python train.py --n_head=12 --head_dim=32 --d_mlp=768 --attn_scale=0.177 --tie_embeddings=true --parallel_block=false --init="normal" --beta2=0.99 --warmup_steps=200 --schedule="wsd" --steps=5741
Each number is 128 + 32 x the weight over its row's rms, rounded and kept within 0 to 255. Layers, rows and columns count from 0. Numbers have three digits each. The size before them is the row's rms in percent of the matrix's.

# down: layer 8 MLP down (transposed), 768x192, rms 0.176, rows 170-238, columns 96-191
# up: layer 8 MLP up, 768x192, rms 0.124, rows 171-239, columns 96-191
down170 106:153110180105070106080117131123105133118090196077100100110117148098167121095154162149085101147102135158119108135094165116123141169175148127102141130135152135112096194232150109186107110048163123146135153148146175108119137092152079169126068099124141105139150141135155162152116172160120147124
up171 103:134091105143110142121180108167088109099140119115076105157097134134114119091105139142114163180134088114117105130106145122164132165090120141105140126130117089113226075136148141064104149145153093127099116093094129172115125099072115129112124168189122086126120118156111183094170158121215091175
down171 095:078166198131104138137136122116135095110114109139187172116065195136134110150206216108071114125067133138154085157163117158082158154182150150112150094127147155168084154137109169169152146145093169170155151165153114117132137118096141132160157095081125163214120130048153179121051125096096127148
up172 099:124148144097098174165138129155125088148124172168127128144142110107090184089137122165139140152132156176178160084115169163088176105104110146093146144098129143125078163156074140154096158090065130075202124101119174137162161151122135134119192164103159125090116144159106135157162127150153147136
down172 104:151160169160126109158154158166129080106134088135130142199154168110091148198086147126111145137147086104103054145153173112102069175154138116151117103073112064153187094161080136108145106094219117111131121096091091091100137135117190172120100098126109163107151142085177069078118133120140141088
up173 095:135164083161141109126103148164149076114110124143133086111123107139184129122168113128083093140133132189140118159096095164142121138149131127118138153200135151099165178145098126131149063124064073187097153162069151128074071142147104096170118124139095108122143146102122146168098139152122193132
down173 095:115187089111075143127128146167114149170093156104076160148122093142160109067144100128134131186156138146125115126071101123153118123133138165161157128144140112067098143139124066089153200081142093112179155136056105118112159140074119145056112136042106115129144114126139084104114085159108136103
up174 102:169074069141112097117066159090114129123068107118128118166150124152127194113201142131170139098176117151168168186034110108117179053122099178116138144102153151126109141135113139156144087138120100125119115152138140114092148166102084113097064111147136113080142107090164181106163134121129092136
down174 104:120128088191131166141158109099061131208081119174128056154127085119119135099137123147136148189210132161155157159085101116149146114107140128141135120146103147161132102136165150124168080125175199148111114190122113158116083206151095123142147152122117106073107120107090095182140121153160139108
up175 102:151123159135196130138165145153088094156114163122155132141134222175118147103135141180131119172102133119106116097141152126093175113154085094187105066090128086095115136157120142178156137161122112112071168168096095064077183070110121133137115149128146125098123109099096142056144102110117108102
down175 098:122140100088136159079181082134118129129116156084161139080094067212167109076151172114140125123160214084111167105165166137138129095096120078096153092129130140091111135096155167117090161177040145090140090112125155136153140144131130118099156149107145091131109111140136131133190193139073112155
up176 098:102095122108137078136115148155171114151113133107134190110142155097129129064132062103111087093109116180167108078133143191143152056125127154130168159134186157155167184067104150043151158143107150095128139123101151092142122167106117137172172132133086109123136125105074142143181058162190084133
down176 104:142130061111095110176173115149164112172209141114169135134084127118109110180081126188130119151136216098101164115135125058132083122151110119111176153087109108107149167178110102126104066139159126107131135139150156182136153097058119143135049121203157115147135155121137158090050190192169132145
up177 099:093150106213102099165137113131121119116129083104103109118138137164158134151115076115091132156141107142217152146163173106189162190128132139137142140133136067156116127144061121109179091144131070141211108116099105156112111106147117183090115164140122135077198112218087119127145146131111150160
down177 103:168140135139129139130057119148164090101115165146095153111075078088176132101119142164068163105120168106083158134116125111148118174140192139125229097079097136126165197150105095089089136114141151090130099099134107119163123115144103128162139148101158150075125182159131105091102131163101122085
up178 095:088111170086132179115184156193021124092116121108112135108154113196093079158170151129161117178187121119128144121185113146142133154115106125119126168130155159114132102070172156118088122127207139160094167154166150096183094140094121084163080159127187127091146105128156116077154144130112130101
down178 095:133176195144159077142092161150164108118129107158120092083090127092100152155116121146067128089139150124162072136092087098148152111120073116178109174103083167121089125134202179097078125179120165130150145122130121152164135119095080146143226063127124154078116200093130096192151137136170109129
up179 098:078197164115066142134126166153105108110108178124136105139145109110109125092173142139200174056131155146131090160134167107119091135175098164086152078153143162105092119117106122137159105106129119119106062199142157159122147128114114130097115084115118142141077134176096121145155145101133138122
down179 106:093159085187145107136113148135130155139107125139158141179132132121159101143152130151113112135098152131088178128133091102144103144123113031073100145178110162128113114125152083102131178151171116139093135125172108105175110151163127097082153178138124128148172136167085126134169242080095090185
up180 097:169163136113103209121054107136119130097079074140125071126060144086091112106129154156162127158129108111165113100107053104083131110167192089151100132127174177117098087085096097097105145136133097106167130194095140188111121128107139101095107127155108142135103133150146139094169139157192153111
down180 095:134161136167194109102100135075142076148094093099150139122136123119118150199156127139159143132184063125125105159150143109139160110107149102061092163093091119187152047120094104079083112129166098110192086146092099111103123091137101128155114089096123101121132141101101121101182142112148068140
up181 105:144095147145136133073066118126146166110096123176115097100049167124126140165114181121115111079149127120162111151085116108105081095117123149133083135113187096130125055133105070148112125070119085134132145126155130164128136210166089149145055187101089109204156203108081190152103161150152127132
down181 101:129128097103130168150119128204137134108121150115183117128065105069095155151096151103126141124110127135106124108144108108152126076158134111118186129114168067125091146085127146135145087128126129134125101135090112209170180140140157069168163082169169140128111113143142102127166148111098136123
up182 100:133141161088119173145127134132107111146150113144194196191129131174091083089214107143144139162140164134141125151143164126115070107161099107100090102127096182138115055164102077150172100077144178128122176132130201151108117099126124132140103160125112146137171153162134107124126141139160156123
down182 097:072120172145101123187087127085170101103104146126145101171078130146142125106086138086111125081182069133140126126159107135082184126126146124136181160138111151128187109099166134092156103095140142110124069108162118131079123152109201136171115158177126169103121148144118163155114124099050175123
up183 105:094170069092090171137177108052099163146137126157131164145149113076202155103171134141133163156131119150137115091088165115128065108148117087115124121090119152118132175178121138127075082180088140123124079121150152138148156092080135111096139229110118114117191099143150122133133104125122098125
down183 104:164134130167137142142110165165111105072138150140077119140108125113128058164101115144146202145093105117177142104143137094085145115105125140109076180122109106160078139127157093119156106139136179108154125113111168112127155094132112071140124134158144114095142144122173175101180080125123137135
up184 099:134138095130080172095181154140153100161092142165143092116127105176138065167134138081152165138100078176128126116099187131105103109094171118167156112147087143150146117180133097162072090072135102068143121137113083086142138116074117139032135082067142159081128097136149142156138138080102157125
down184 100:103118104074167123146196109082153170143086120109179073091122085133105072188159121115146134149092166130101121167124139130117122198117206179143159104101094167200139111150088155063139124102132135173064169073120157085129067131132141152122102159120154102110063163110183110130065133138167176112
up185 104:134130102131106097099162133141110107113098133138078117064169155135090198126152127135105187134164170154107150110187130126146111164162096100086110181196156126126128158146144133133123104142095122146123144073108151138127144105079140196189123130134172118138081147034120158051093111132103142176
down185 104:149123055132070085124123172136133102097136092145126119105115147130143134070138083124158109129184169123127171093143146173168104140079081116159145172128182118100122107190189139088144168166148062136135065089186120104148103103119137151111216177138162181174110175087137150054161153123174227116
up186 100:095127111112127159086117109101184151096046133109128173116132147113164120107094152076156132149130150173123165160140079143130128116125142085131047124139146155116147107159093085141132081091063087114105116131127142132141088070087158151147173134113170102077081081179180113123125159114130106147
down186 098:176104140091093120141089085132158123077229178147094190141176133177122125125123114162093127110162080113145129142141116129133112152100158106129153126134121102155104138110103122120128109144162059111129116134147105124132142092146139145195070139146051085114179144151075102093155133136099093159
up187 092:151107128148153131107151113104152188052139158121103097102127109060068143068115106160087165176136059134093106179159135106080134175072098095104166095142140125128100134162124173148131167111096158187113111117090109162093070121127140113174151148084141126134140086152122076162150061111181070207
down187 096:124151136125105105153114108158140128167098177078119088159062073150130076101115105172066118135089138116163144114122105186122152143140145121113095179111121142102106078105158139091145099103165172128126117173150153087204151135144092159059179139139127078145173128132126110103159123114151141095
up188 105:112114119162113110124159119103107150179076104136113157114133117131132094146102127140136138140105135167144125123168144113141140126101125135134124147127165098112146110096118083161130117098109104114152119184123138128034100090083111124111145098142130109180062072158118150097156166123121139136
down188 115:172158132120084167122104191134175126108109116201139171102145194098127189126148146128148140092123121109146098108156119144134061094124133162202063130176129113088109066096113072163089141113114157021149118129126109138136130180136077076117168096087097176122148140155171082133124160202121101095
up189 099:138133099094156133107151052099113155085107070175080143153112145156155154113120128091121110133132123167151168075122141058166173175089112155148139116174095111095101133134172126213124079130075150137145122126138051110142153143152115088121078152143071201110135093111085116125155146111115076068
down189 094:089137137167119128130099130154180138204151128121120092144135137199091114197138174142161120140094118125152144191157160157138120071118125096047122155105144127168107088125107080064142143133137144130133184107109176126095158104133133066100111085148152104144131146146193144128188116164106129149
up190 106:102098112150095083115119120085121108118148077086137116170122150134180107149184155166105171093116079105115208128178186093153179096118108155132138140126157164213102144078168119132131133114161034116146177113147153137143141048107105119156151103132132137081170163062126117134184133122116123101
down190 101:104140158131129116157083113144131081144127143164082153126102128133182106155089154134116107175134162129123128147143142152122150129136130128178118133111068160141147072109170127130143110162135090127054082119128120106100118198140130130132162184123120169096100069175190087097121072163111114135
up191 095:118118161109103127104040167065097126142136132095172091129141110078141218173169125101091136135092107088134088097169166122132179132083170106100157159130171123102134164161118078123119118127136154128136116095127046126108110115137133115128108119154124185079123161127180174104134221062096192129
down191 104:144107088124133189096126147103137144157104116145188169177159129107113159045168111108147061100104116152128130090077170185064146190099088157177106129104120110148136166122101087120126073114133118153133121105153191099177197144146091169158146176156129147143107119130137088153069157135099116084
up192 098:167107123104152050102131149119167056123116081121079147095121135145136111187135123136129221115110143147104200139102090084153131075167073112159130147068073117097135118150109142093080063134162119086127107105123137169120172100171158149126111145059091139073087158098139170113171185180154084100
down192 099:086150166131127097149099125083165112110123152100127091148199136086065149084079160096091074125199182147134141113149144147123169142096103155147166102163112135148189113196117171160123159112186134075129136127131134124123053198105153156132129130155171129140148047196156137129085131101103146131
up193 094:137084158085140129155124100161144043116155030124123152150085152159100050155113150125105163086136112181151150178138157114111103163097097126141145133092083128176181127134150139142104117138092149139148093107151105139120177103181094127130160117154151167137119143191114098110115098144135081045
down193 095:131141123142144119159146165172102186124107146163114135137123064158123184133138138157097046191126137099130137056123131151133108179182166137114073156178131107143120165100096115139112114106124108192126159155085148152119101168047137158199171101069124134160124174156101081132140139154144149252
up194 092:132170117161160131110158143139087128069140166053080102136122128065107152133125151130150151119175115153146107111135110165116120164110108121098141126089046085111018090155094164144091153152173090133073145068115111150178109088144191133130159094124169170125223101116131148143138114175108083130
down194 091:106158147165111144184141143100125077123100138163150124183189174126157173144125170113115082154110101171135166147090118175138146107127189060122120102086097113162145067111154094099162110119130146059136136220089151034143107129106062152106133140113127183115068104119150110074151189161146131107
up195 110:100150132171122183134093144169162144131095116110064058071100137087049116121155158160125138125150108131140103126136149154133096114126128082145079108088051179127156181185090155122151163130124111143102099164083116110088131129154116119132122100147116141091052086174159139173161145114158207158
down195 101:134159148115154173079091042102155111066140156156123068125110110163154138067120174120137203094137106163096133107151138086147122111086163122169170117180115150118122150079103130146119091140148127136151151076118143213132115164094133093122127076135137093140134119119121189094190092117151140155
up196 098:105123132128130104201132187140169101166145130123108133149169039091128175141151141054117142115193108080119163092081153094147194108127171095111115085160206081153162154151106151113146117106088145100124175148172118146147128139154201160139162120094096172138092140132157096152135173097100184118
down196 098:137097107143121120123130093181065121135151100088169111108165189153128146120110123134108175138157199190163081158147186151142159053116096129134197115086158108152140147099092179118162090148139162137102082078142091080115144143123177109156091150166106108105179138144078131126141115119151131099
up197 101:134133101160124107082091151148069125087150149161096092150055162148125121119103081141117159148094074127116177177148151112129199108098125140174103160089117162130117162040155065135106110137143137140149099108171111113118158115070186077103154179111137148085138125082145187127156151123161158141
down197 102:130123131122131159138122152110173072104115113106162140121181087153099160081152153162124107101182083130125099130090142202109064070125135125133190114086102125103112129125080132153124153107160176145153134153183187130137131128173106195141093139110169121129164063118128105129096087096132120148
up198 096:107112117177147134143135136094110108069120117165104117118157148141116109139113143088132129126178106181121116151114120122155133096124142106133113145113129127154184151079138147096120201154084142109095189144180112101134244143138161079156121170138160133171130167149127095096108113140120158126
down198 095:081182108115099157183093143111172163185149128169106159098162128152138111151107183170124118117112157136119134111111073118098073130085121089162118129128172126161122138110124128149083125112105085134110123101166119101141086146082141066140146128100177127133110100148134103119117132105149179082
up199 097:174078145160169154123194132107140143112105168137134072144151183136096116117114121157149100135138134130091121179094177153112106114125159110116134103116140092124128016103125125108124130174191144103160120066174069104113128132186093118119108070098147102116183116129124116126189151090125107075
down199 099:091138081172098145115072153161153164116127110107145113152150127114097161145124088114131098113107182148122146108126120155154152158111147122172175222138113120126089160182101097179125154147103084174124145076127114088098101092140142143076122107091097138135138188126092120100137059102134084094
up200 097:169136126129151132099158115133127156104152146112212158125170086115122128104188141097181118074182131139181117098160119141106154112129124118121136151125128076114101177077106157135086164150130124143083097113101150129136151144112067142140114145092137132110089146132138176131149185129108116104
down200 092:119213138122112154134077095187174046123127162076133063147112146119090147147105102127093165187166159078113132153144139140067125134140122197135142145124081212175156130131112096083092107166147123159159154102141163155139108094099104133137148145167084083097171116128111113121136094159147134215
up201 083:085109143126095152166184121113140095101088132131139135097141101130115151105120013080109108128204092159144133120095114126178167143140149139133088105072140118100077137104157141163104116160160095129119065127141156178079136085124135117151140138160120191104142127183163144119151151155104171153
down201 086:118138099177130128106146091097124170132157100149076116162087163142153130099129174191196151122097135118119167118147134102156120109165099107110131079131141146166116129147134149106131097064077197095132157141106130137176037139106103112127122094130138125123124102139076141123136140104093136123
up202 092:100136095124106110137123147101115124113103193131119094075241125132118143101097145177129106131148087085104071126161150120094105110098079111123151139142140155093168128078143139113163104134113107141069200156112203044097150114126141066078099118082140135098134152150121137146145129075068130137
down202 096:126162147105067153183151104104170146143070167156143106114062144132081129167128104135088177102126110121089153091174110116083145122132200155133113159090117061166114119150135127053088127134141127133128171140130148119092133145151106152159124147098119163149136164113114148150165089139138176108
up203 093:127186109168148100110116165108061077148129037092133156163166105103151116062081107083149106084136153156179097165126137108117172136149226085131114183074124178171110189157161091172139131144114130178125116117123134092107197134119114161152156154125147117156102126181178167123113064138138127061
down203 100:119134224087112134103126062111156163157103140146073144103126059119105095163117127155152160117140089109200128148176126114126123076127084183170089122124117088178148112077118147091145081136141174173128111116138135151071179106137077159087100135143107125135122142097125131138169096108096133159
up204 108:142139122129167177118132154132129101121112134144192105112124139114208158118117142160181171087113117076116130155109143087133130125126129096124105153081062098061149160152085083142111076142078166130120122098167093157145171112137043100158129087151101119164124136127133127119144087141142109102
down204 108:144179120125110057088141129138170091160133115160082126137153130148079146131098123094096127136119183188154149100159121114087118128080144163134093116109078095161111121115132161067147151083149148125097100135217131125129117182109174096115133114189153177106127146144146100139069155124121175135
up205 110:126114151111209099093090164189144088190139121138172136070136111094142148154211110109150128125142114152216162150167158118088168114196135174073153133116079178054104111145115110098164135094138133121174118128142121185092157100116128159139143114103081164078136124098096178117118060135107132094
down205 110:123219137099121093184132095120129117195127115108132171160138122124053131178150108114133130159147111129148143089133089135099163132139116110110127106125120137124173093117117132106131115077136132077231186154125139104163139146138142160150140205159117135128114087112106172130103135064062138198
up206 106:105163142061154126130115112178131146114143113149142096101151118114090129151170179131093140145098149102183047156142136098083129137155135135104096138136158173127057131135167098086131116139121181121159165095118161093093101172213140095181125089134071108172144166087094092115101049059135137106
down206 106:129105146060110167149136095197088124126196145189173117131099149082162141133098129155179098129111104087137153135169139154171152126130134071046229110048140119140122126130109112053123064107110106114158124118132176101127135053105140142167118160149144107113090128103179107171173181119148143112
up207 098:084138042115109163150169213124051160151144175160152184169136104165210117134154162087090121124146118177129125141078047171162104102078150146135130068189125085165162121172113156127126079128127170152159086112120135082174126098180116083130139166092068160085094089159148123085091098159101139130
down207 098:110119122156124122106130060062092170067105184143159079126108158210094121117110110085107126171163128131148089117118138132152091107126182197175049137053144138198076130087116077148097137092170125131113143127059174097125136112092130182104131102145098127154137072132152114145101152202089133149
up208 092:075129089139077097115128129110141156075170139182144133123076122145123152111149135150134154123131161135151087092165082145128184154177104121156131122089172098143089131127130078126168108106121131165131087107118151143241080104183131131139111107090127052142194154039145123122129143171145144162
down208 097:133088167114145137078097087118152130135119076119124125112147178126137090186168109133140134078131142190068125090128097115091166131145121174178111091144125130161126152126143121144131138143082115147172130134116090128156099145156077115150144129099092112190045142131126099210083119043108187058
up209 096:129182170195114109131111121100147137150095128139185178090127133129156142148179136126147121206103187105142131123172177112159134121122164105083142106150133129079141131109104127129129162120124095092144146120126142109122124094087057160096154122165171079190145082163100151130121176134104192100
down209 089:138116069082089197128104101150113067077125129155094078167186149147172126127141130157098137099133071142094128159139137149104157110131059145102106158206103142082166106108160098128154098129118117163151168094162156094133072144155093087140145149081199129146137138092144181101127123129092100118
up210 094:097097069131144130125110105124224094134151070109100100133108076119124122165117134124192096197197071116153165105105135149101107178161135153140098066150059149173148106183109079094102089095090165113067175156138147089083102142151137116048142151134084122029142132109142146148093153155144126130
down210 096:118178195083139125178071131123171160109104137182106131171121133119129116110123205109087147131100172197094181073141155066115174134101143153108095142091123105095102123129096201191123124181092107156141148093062147101105116140077175131144105169168122101104170175111089100091141152119083103121
up211 099:116152103116132151182156148192159097134146142176124139058152177113151120118076069073171123154119143113127123088116099147126180159183145208132114084130152110158155142096155113146104110127162150127160208104056090130157176081110093106210117129066170128151096135185120111138081127167133161093
down211 105:131111094148112112182151111163160156133106137123181138163120108130094157137080192126167171100145130139101102116142137127112079133149092074161172166156116097099119117051190170147155108150094073133090134084183090142096102140125082169116143134159111166088158165077181118133129183119143088090
up212 099:109119125078096134087107143035181157158206083153086127128161123131125125197107083142112062119136085140156104152125098075079119183134201091116155136095109074091173122089124137138183115125182142118215155133124178129136110159135075150099108125135142124084065144091078108082143125114119172105
down212 103:106156104171098136160133090178100131124136139160153097160170121137152114127119111121147161142116090142164138173160146159124117160122095099123145112136055138141128119070079087107191126140120079183182149074053123186085139110163078065124134115209124104095130173114108127072143102113132151088
up213 108:123112095178120128170102153071092109113130114171137106127122151166151117115078124089112151110140112101121090122122141115133127127097053136113204156117123084164172094153089124128117176081109102159111169113168077092115182082143081068157108139115127119132129117089056053192124133120197091122
down213 108:121125122158189061101157088134111144086130080064144158128140091104198128158169138124126191048120122076130133086130057183120128144142201120095143133098143115137125114151110132112137107163137132141133111108142115179121129135087151097145113166065111079144188102136133092080122125149122144170
up214 093:118151176110173159160163162132097177092096131114164165073157158111163109166141113154124149166191123139130115176128092079166078069144131155104166152147077095142198088087154064128129124117165191109153157143068141147175152081173105134147152160093133123114139094145204095134159194108144079142
down214 094:096128178143132123170144098164163140161123151114112064146098166127112122080111111199175174161163142134192141099132123068084072143137174137141104151063105132121049140082062186115125106196094142203124170075180116133189113108125166139150134138106176141135162144070131125084186074126123133116
up215 090:143100101117138119202088146154135108113115119146118159190044126124097054133126117158090095172132163198184126071104151127073121169132108068129167168145175109135146069096166154122115100108141095147160145147134159162088134141138118055101162152136131147092118106147143116044188174121079146128
down215 091:133124141140157114053153117104120142106085145098135133190177140167199131110139133110139090152085200076126102119114155104121191093154129233167128160115132117111131185096139119114130133178130193135089060098105106096204129124063157167083061175133099084187148165089113105153098139111166114137
up216 104:087114166154149117125057107095143118110109126121133077070120142120123095160095161145078127132111075128114090163160146131119082134152131117146161114102168201076169129080043104110115117069154167052118136125102111098133177094079233121091113102072132162107118147145109091101171116182149098114
down216 105:189090154141167124116138174145112167144138156145183134116082089051072152095134027085104062166102156121099121084114109095166117087142098165118140084130116132132114128117174072139096143075146152157140133140124188095176149162107159092067095076177135126106126125126171134116186119113164142140
up217 109:186088183128126121083129126167117141109188157067172091153132146140129078077184139119150150108111145139102121133117180129172104133173147110128072146158094134143095140088036123144105116114117129117139107067162123100121135122144108141098085114101144149063159140070147095107095175121144175090
down217 098:093182136148142204080124135103159059123089097148117147116129121122116103211055141134095125109155118215084122149153160186123111127115134128103111131113158078151106130126205069158117098122110117101111145131135120135083123107128204084165136113159151113162135150082128131148111109163140065152
up218 102:169164146137132165121056103124108099108088088147079104117140154121142139158113159140073111133108082171184173140136124135157162137166077079091128120052159135134197133138124143062173151083112137080116125099140169054164077104126092156097161187071124186140113121139073141121190108120122088154
down218 097:133149128146122121099154109154154137175162120112073112148083148149134139147097102168084155093122126127027190154074190095171172144135128167131120154156107097140116129036134108151157119191125095111165154211166112184117155177144155134123135092159156072142118087101127077123095131147155192142
up219 086:159126113143132137138115143120163112136092133162126101114118123129044162164095108139141064077131101152111102110101164082140077112122082117097096104138151066158182073097105099081097158188068195136124100103121151153181106102175106121122175156077163161146126148148158163137111131128140120155
down219 090:078193094141134137133184144145128122127147134088110115168105129167184108040109168123055079199125113130128131102182082112100131092128133087129128131066077165128112153145118148173145088109098092161124109136096131156162061134116127120129081156133145126162138117079099125116145174094133150092
up220 100:055133108144131069121232094131106151124182149150110093105157132132103136115151159115087103106111092163103115075109146123167113224150125143181160175177187070108141089155129143145127120095095089113110144135121111133114107133161114080155133117137177127148073075198109148109146130073078107143
down220 104:126152070145115163092129127141133144200174130118104088119128116199122134130104186085153193131138156157149125135083113144156119082158134123136103056131180156154103163181122137097037113173089119126101096131130104130140109149163137141119165126148113105041108107075103124080153116181127153151
up221 102:028098074135122127106110148133172071132158118101130108114095126120139080160118076100159095136130146098154102171167162139128180150093094069184127192076133126110159140092183120124152158092154151086139088106153149081211162133075080139144129129126140113101133041135103099122128084091195159124
down221 093:123101138197141157152149112110108138117085109114162120127096167188120195165089113097180149100065136132085115089112124113079120112167139109048109184092075070092040145129095128110109095162098101147123138098146090176206155150123087080170105146124111110112095186133133119146168073155105175109
up222 109:084147145108140143094108119147142117156082153114122111126156129112096096099113173142155120173143077116109128085092091145163152118124131134138159171152187141106123136088157109144138095133136185127112144093156148181171124209065094127140163099128123134085176116131195115146159166149094160131
down222 095:103168161168131139120053140151122081115157152128120169157190092116084095186139146147178173091126127100166127135161135108112123136075139156080072125081119194166140146130143130116091182151075142080125160111105127140126124077123135114164111098078180100139101118166116104096109092098197102088
up223 103:110106121100109123125114135086141163124128081095078136106091098074108065112096136148126174112172127154132127084130089078133170064066105100131100156106110153179121091112128166092133091173180139102156089097071158153114141094124093059128162083065149079097100151111074155140120072149120107131
down223 092:150088153113067098126111086098106155120162088105115134083104115091110134189099083103123126099139119119115093112159153141138119080086156061178084110118146134154151118121178138131082128082123118142112101126179147128144097146076123097126164105128145146189145109148165170056146068145187132079
up224 109:155166082158141117107062100110188077129123152192076134143157132140168091124140156160190107118115101110149088112113161148137095086116142121175151150058120240092135117172113161130097062130149126148126158118181161090115120131160148112140065138115114140182131180115134150115178181105167180149
down224 110:138095126173120177093111151162097118116122193103093132158136140057143129114101137151139143160134137121087154067150088100204135066141133156130146139154127146139096167154158092093202195112147207154108130145094144066115176142112085110065126162180150123125123161109051130074122078141154129134
up225 105:179165186125179160078111138132164155153078100128118140135124156149170090171080106146167130069219124144098102135142119150129090091097164164159105104137174154097103145143100123134215173143090135128095077172111075087122172129112076125165083170084157125089089170157135116119094145089109118125
down225 107:107131138142187110138149172079139095100089085173131155117101148135133164101074164141100143115098133162090123131094092134200147122140131103106168134065110107156156129145170086116105128131180190075094141123145110133092137146090131102098127145154124178180131120153120133132090155147080133115
up226 092:107117129109139142126143066119145116162145111127140164112125168136094130139140150143155089124082123176091095133107096192183141093084114144124163159088178105039119149147058110110172137094159177063111134124134149076121100143095103135077129163141139167158172181144115079153157169082177137098
down226 097:157113107198121072192137123149164183100146120120135131191086131153105158110133127167125084130156126119128114090157107111119108135113114135193086120157126061132133184090102099153151140179122118170118159112094100127086140161149201132146161204155075162127164122136077162154136099134119063159
up227 094:080150148107122105040098120084091146212134114142122106144112180095167115100190138111121109145119157076117080118094067126097171135137136101130111130121128078154099111131124117095163098102071102101086138173132104137171115090123155121175060084111122124113111100166103169109154104095149182146
down227 103:100082111195095132160195170147145120126101095118103175114134105099141115194130139114108199130137122156119074088033139092111131100097158196090176165149144147107127113128148130192145145161161150054121159099136093153170123106131161211127154073080140122094127141112154100156103171149101129089
up228 098:098129125096107162125109136108140098081159122142070152154113132126082131103126147110180179100238093150166026122108125136155153178124150065123107121124139140105127168081176150169111074119176179157118143125157101102113117109132110122105235106138174116089071160150123097130178088126162100104
down228 099:097163077213122183121139115119121146118126168116146206095128132195155175131142175169131109148138116113080187107159039161075129146120152142141116151158180132132135162164162134159146074177146165111152129123119086161122109147103090089084168169158093170141111123150133107126114154135168135100
up229 103:087107112141103104126134086096156120101127120130127078145126150170072122071122108091148169101134140133171132121151255084104131121144052118156122135160125122098135127151052108085104117113135173132170116127091170126163107162142094114085117153085157142193119093043083149119122176054095167179
down229 100:145165122065114087132157136142077162142139105116111174140133130123111138145128081045090096169192148156104140131151183115121106127171130107167117179113070170150203048084161116107083153100132141145106097160184179118149075129160128098071141106191139174152068119125150106128146130137060105144
up230 094:098162150105108148068127135134122151146107206082103097157145203148214145121131099137194155155137192084134073091076154127057183144115114064116098126194118197132136138165157120133126151165116112127139169125066187121104103146142177120138074125145135142154125143090093142079089089151142155135
down230 100:108128159125130159112114107087146082147118132135117161189118092174188095120170156151115106094089110121129090150134125136110157207157074102094155144151134049088110124172134151114102146167080100120135158124160160156066188154155127094139133157147086149117046155114198139129122064119214156117
up231 100:165119168145091138045094131125084126132124091102115129136155161122102125124125179088140164150143102158126147081220155099159157163152109082108130179157098098149111110116146157185153155131151069168092109132158111100142128134135126079192098145143177120137067137111152165134189072106146130117
down231 095:139123098203095145151122099141069140088173163129107145127113135167103125189100129130077139197141110105108130136081128125162120086103151158110111145194238118157091131128054075168109145134072100093175077144082153145137163157164127099085173128077149109109171126106111112132165169145138119094
up232 100:112117078137080130092107140083100106146172172153156083105133095086085133100135087119108108131119150205075067146102124100139144110121117054045180053075145165105094150074117141168117114138084160137090098172141160144135086152156129118144118123140081144078169112133130135090115108091152145117
down232 098:136097161141182119108089058153107165152122116139126175148161124075121133132137075110142156111164147142150066205078075084168141109071092188155101149056205142135154078146090125137090178090147142100172126098145159119095096162144139165217117119181220125130112066139145164133110106138121137160
up233 095:137090202126017090163127103152182119136119121167086123125154137131170139153141073113148112089152138136166114121128143114128237146189138136138114132126096106106083101115092116176112107151107166119112121156142129092157109122154087071157140145150125176091113160129174136122159144158099081095
down233 092:101127058086089194132140089107113121176146136160136152195137089146097070111083165119111080156101130122143114157170124098141044116117157136111086121154138130118198130089123157104150148070183097094148136123099139133085068145080148120183129153121147072119166118164102178195144144132132156146
up234 103:191141160149162167071157131117135132119176048107133104129104103141173116098045150114155087137158095133108125100138101110112129107082189168135156148092082075111158150068120069175167159122125143149134104161132105197146124134120147116123109098135048143088151124141178153182121169184151114064
down234 103:093170188137127101134183159151111192101103168114114171177167111147101102084156146147086165099115143110115171116103162143102116161160093077128079141141161124121201149132104128064085053114132095167145112102135137147109127095133106132136098175126099117146070121115120109106123157124145181096
up235 094:158106127180133170162044115090116104090154131164115089129095124171131143128118117118116116112140076076123075153099113135080080140124188107189148094196194132126118129084112102139089072156110060141122149139157185124115088132198076090155168136166095112140167078123135118113093156127127108121
down235 104:128138095145110158158108109163116129106134141100108197236149138157095111141068088078127091128071089210140176104145093144163178092129114119108108168123175122107102097155113071124094110168108049122133145147108174156098151154117157124128154105105151125095116146098136189142166193107137142150
up236 105:161066141077130139096092123152133114086116113084036098162135046133121163137077102108146088159142150120165157154167130105134148051132120182140154122159124216093086141080147112156136104118092129109090100119097149100138111166160093102172119101207091110036078101151139101105101142092138072114
down236 110:132083106130192059082117143153100100096112071139150111218112146165183128133157121086120111161105165202166111141104156140156111141112116142100138050149146128124089112085156145172213184155142062112217090123102144112171165120144134101120111136119114095159087124092118097177097122144089109119
up237 108:122089144108119123162106127101131105109167131031121088153103147097107091127113130182148190119128086128158125095099088161104168115090122142082110118175080082126132123153135119104142106099165083158150170169107184104132179138114049112093062105163121070110123169135150185068085119172113107132
down237 104:116111178162138162135080154079096103185168128152157120148148127109130042136111077156165133150148173151122125089091091133227151132114099139139109164153119158132077147126104090149137140126201111064151147126125110139099134132151064116147106111130152105133153141153138179115076088141106149171
up238 097:169220100100154144094073093175147151135145116114133126124082142151105112161072126173111159110114111133143137067124109116131175141092160145154091168077078123165130110072113149137121140095140109171109139105132081137158132131097117132143156142061152118133147109093119148150166142164196115100
down238 103:162097078116116120177057115169163119134113117195095177124129124150084131102102145128150117118121148126137152066071059134128142139106087121179081136143101119145165147179114135149094053092119161105099069102090213127114165127160101135121169104186107133136107172159104139138153207109140117076
up239 094:153087145124162087131165112149075153164144169164168170132124105105071148208099089102090115125143077132093117177122161153108153063150124115064175150173182143143124138087118083125153109121120125055128160135125145139119109134163123150097126204075114095128148175078116084141119113130108157149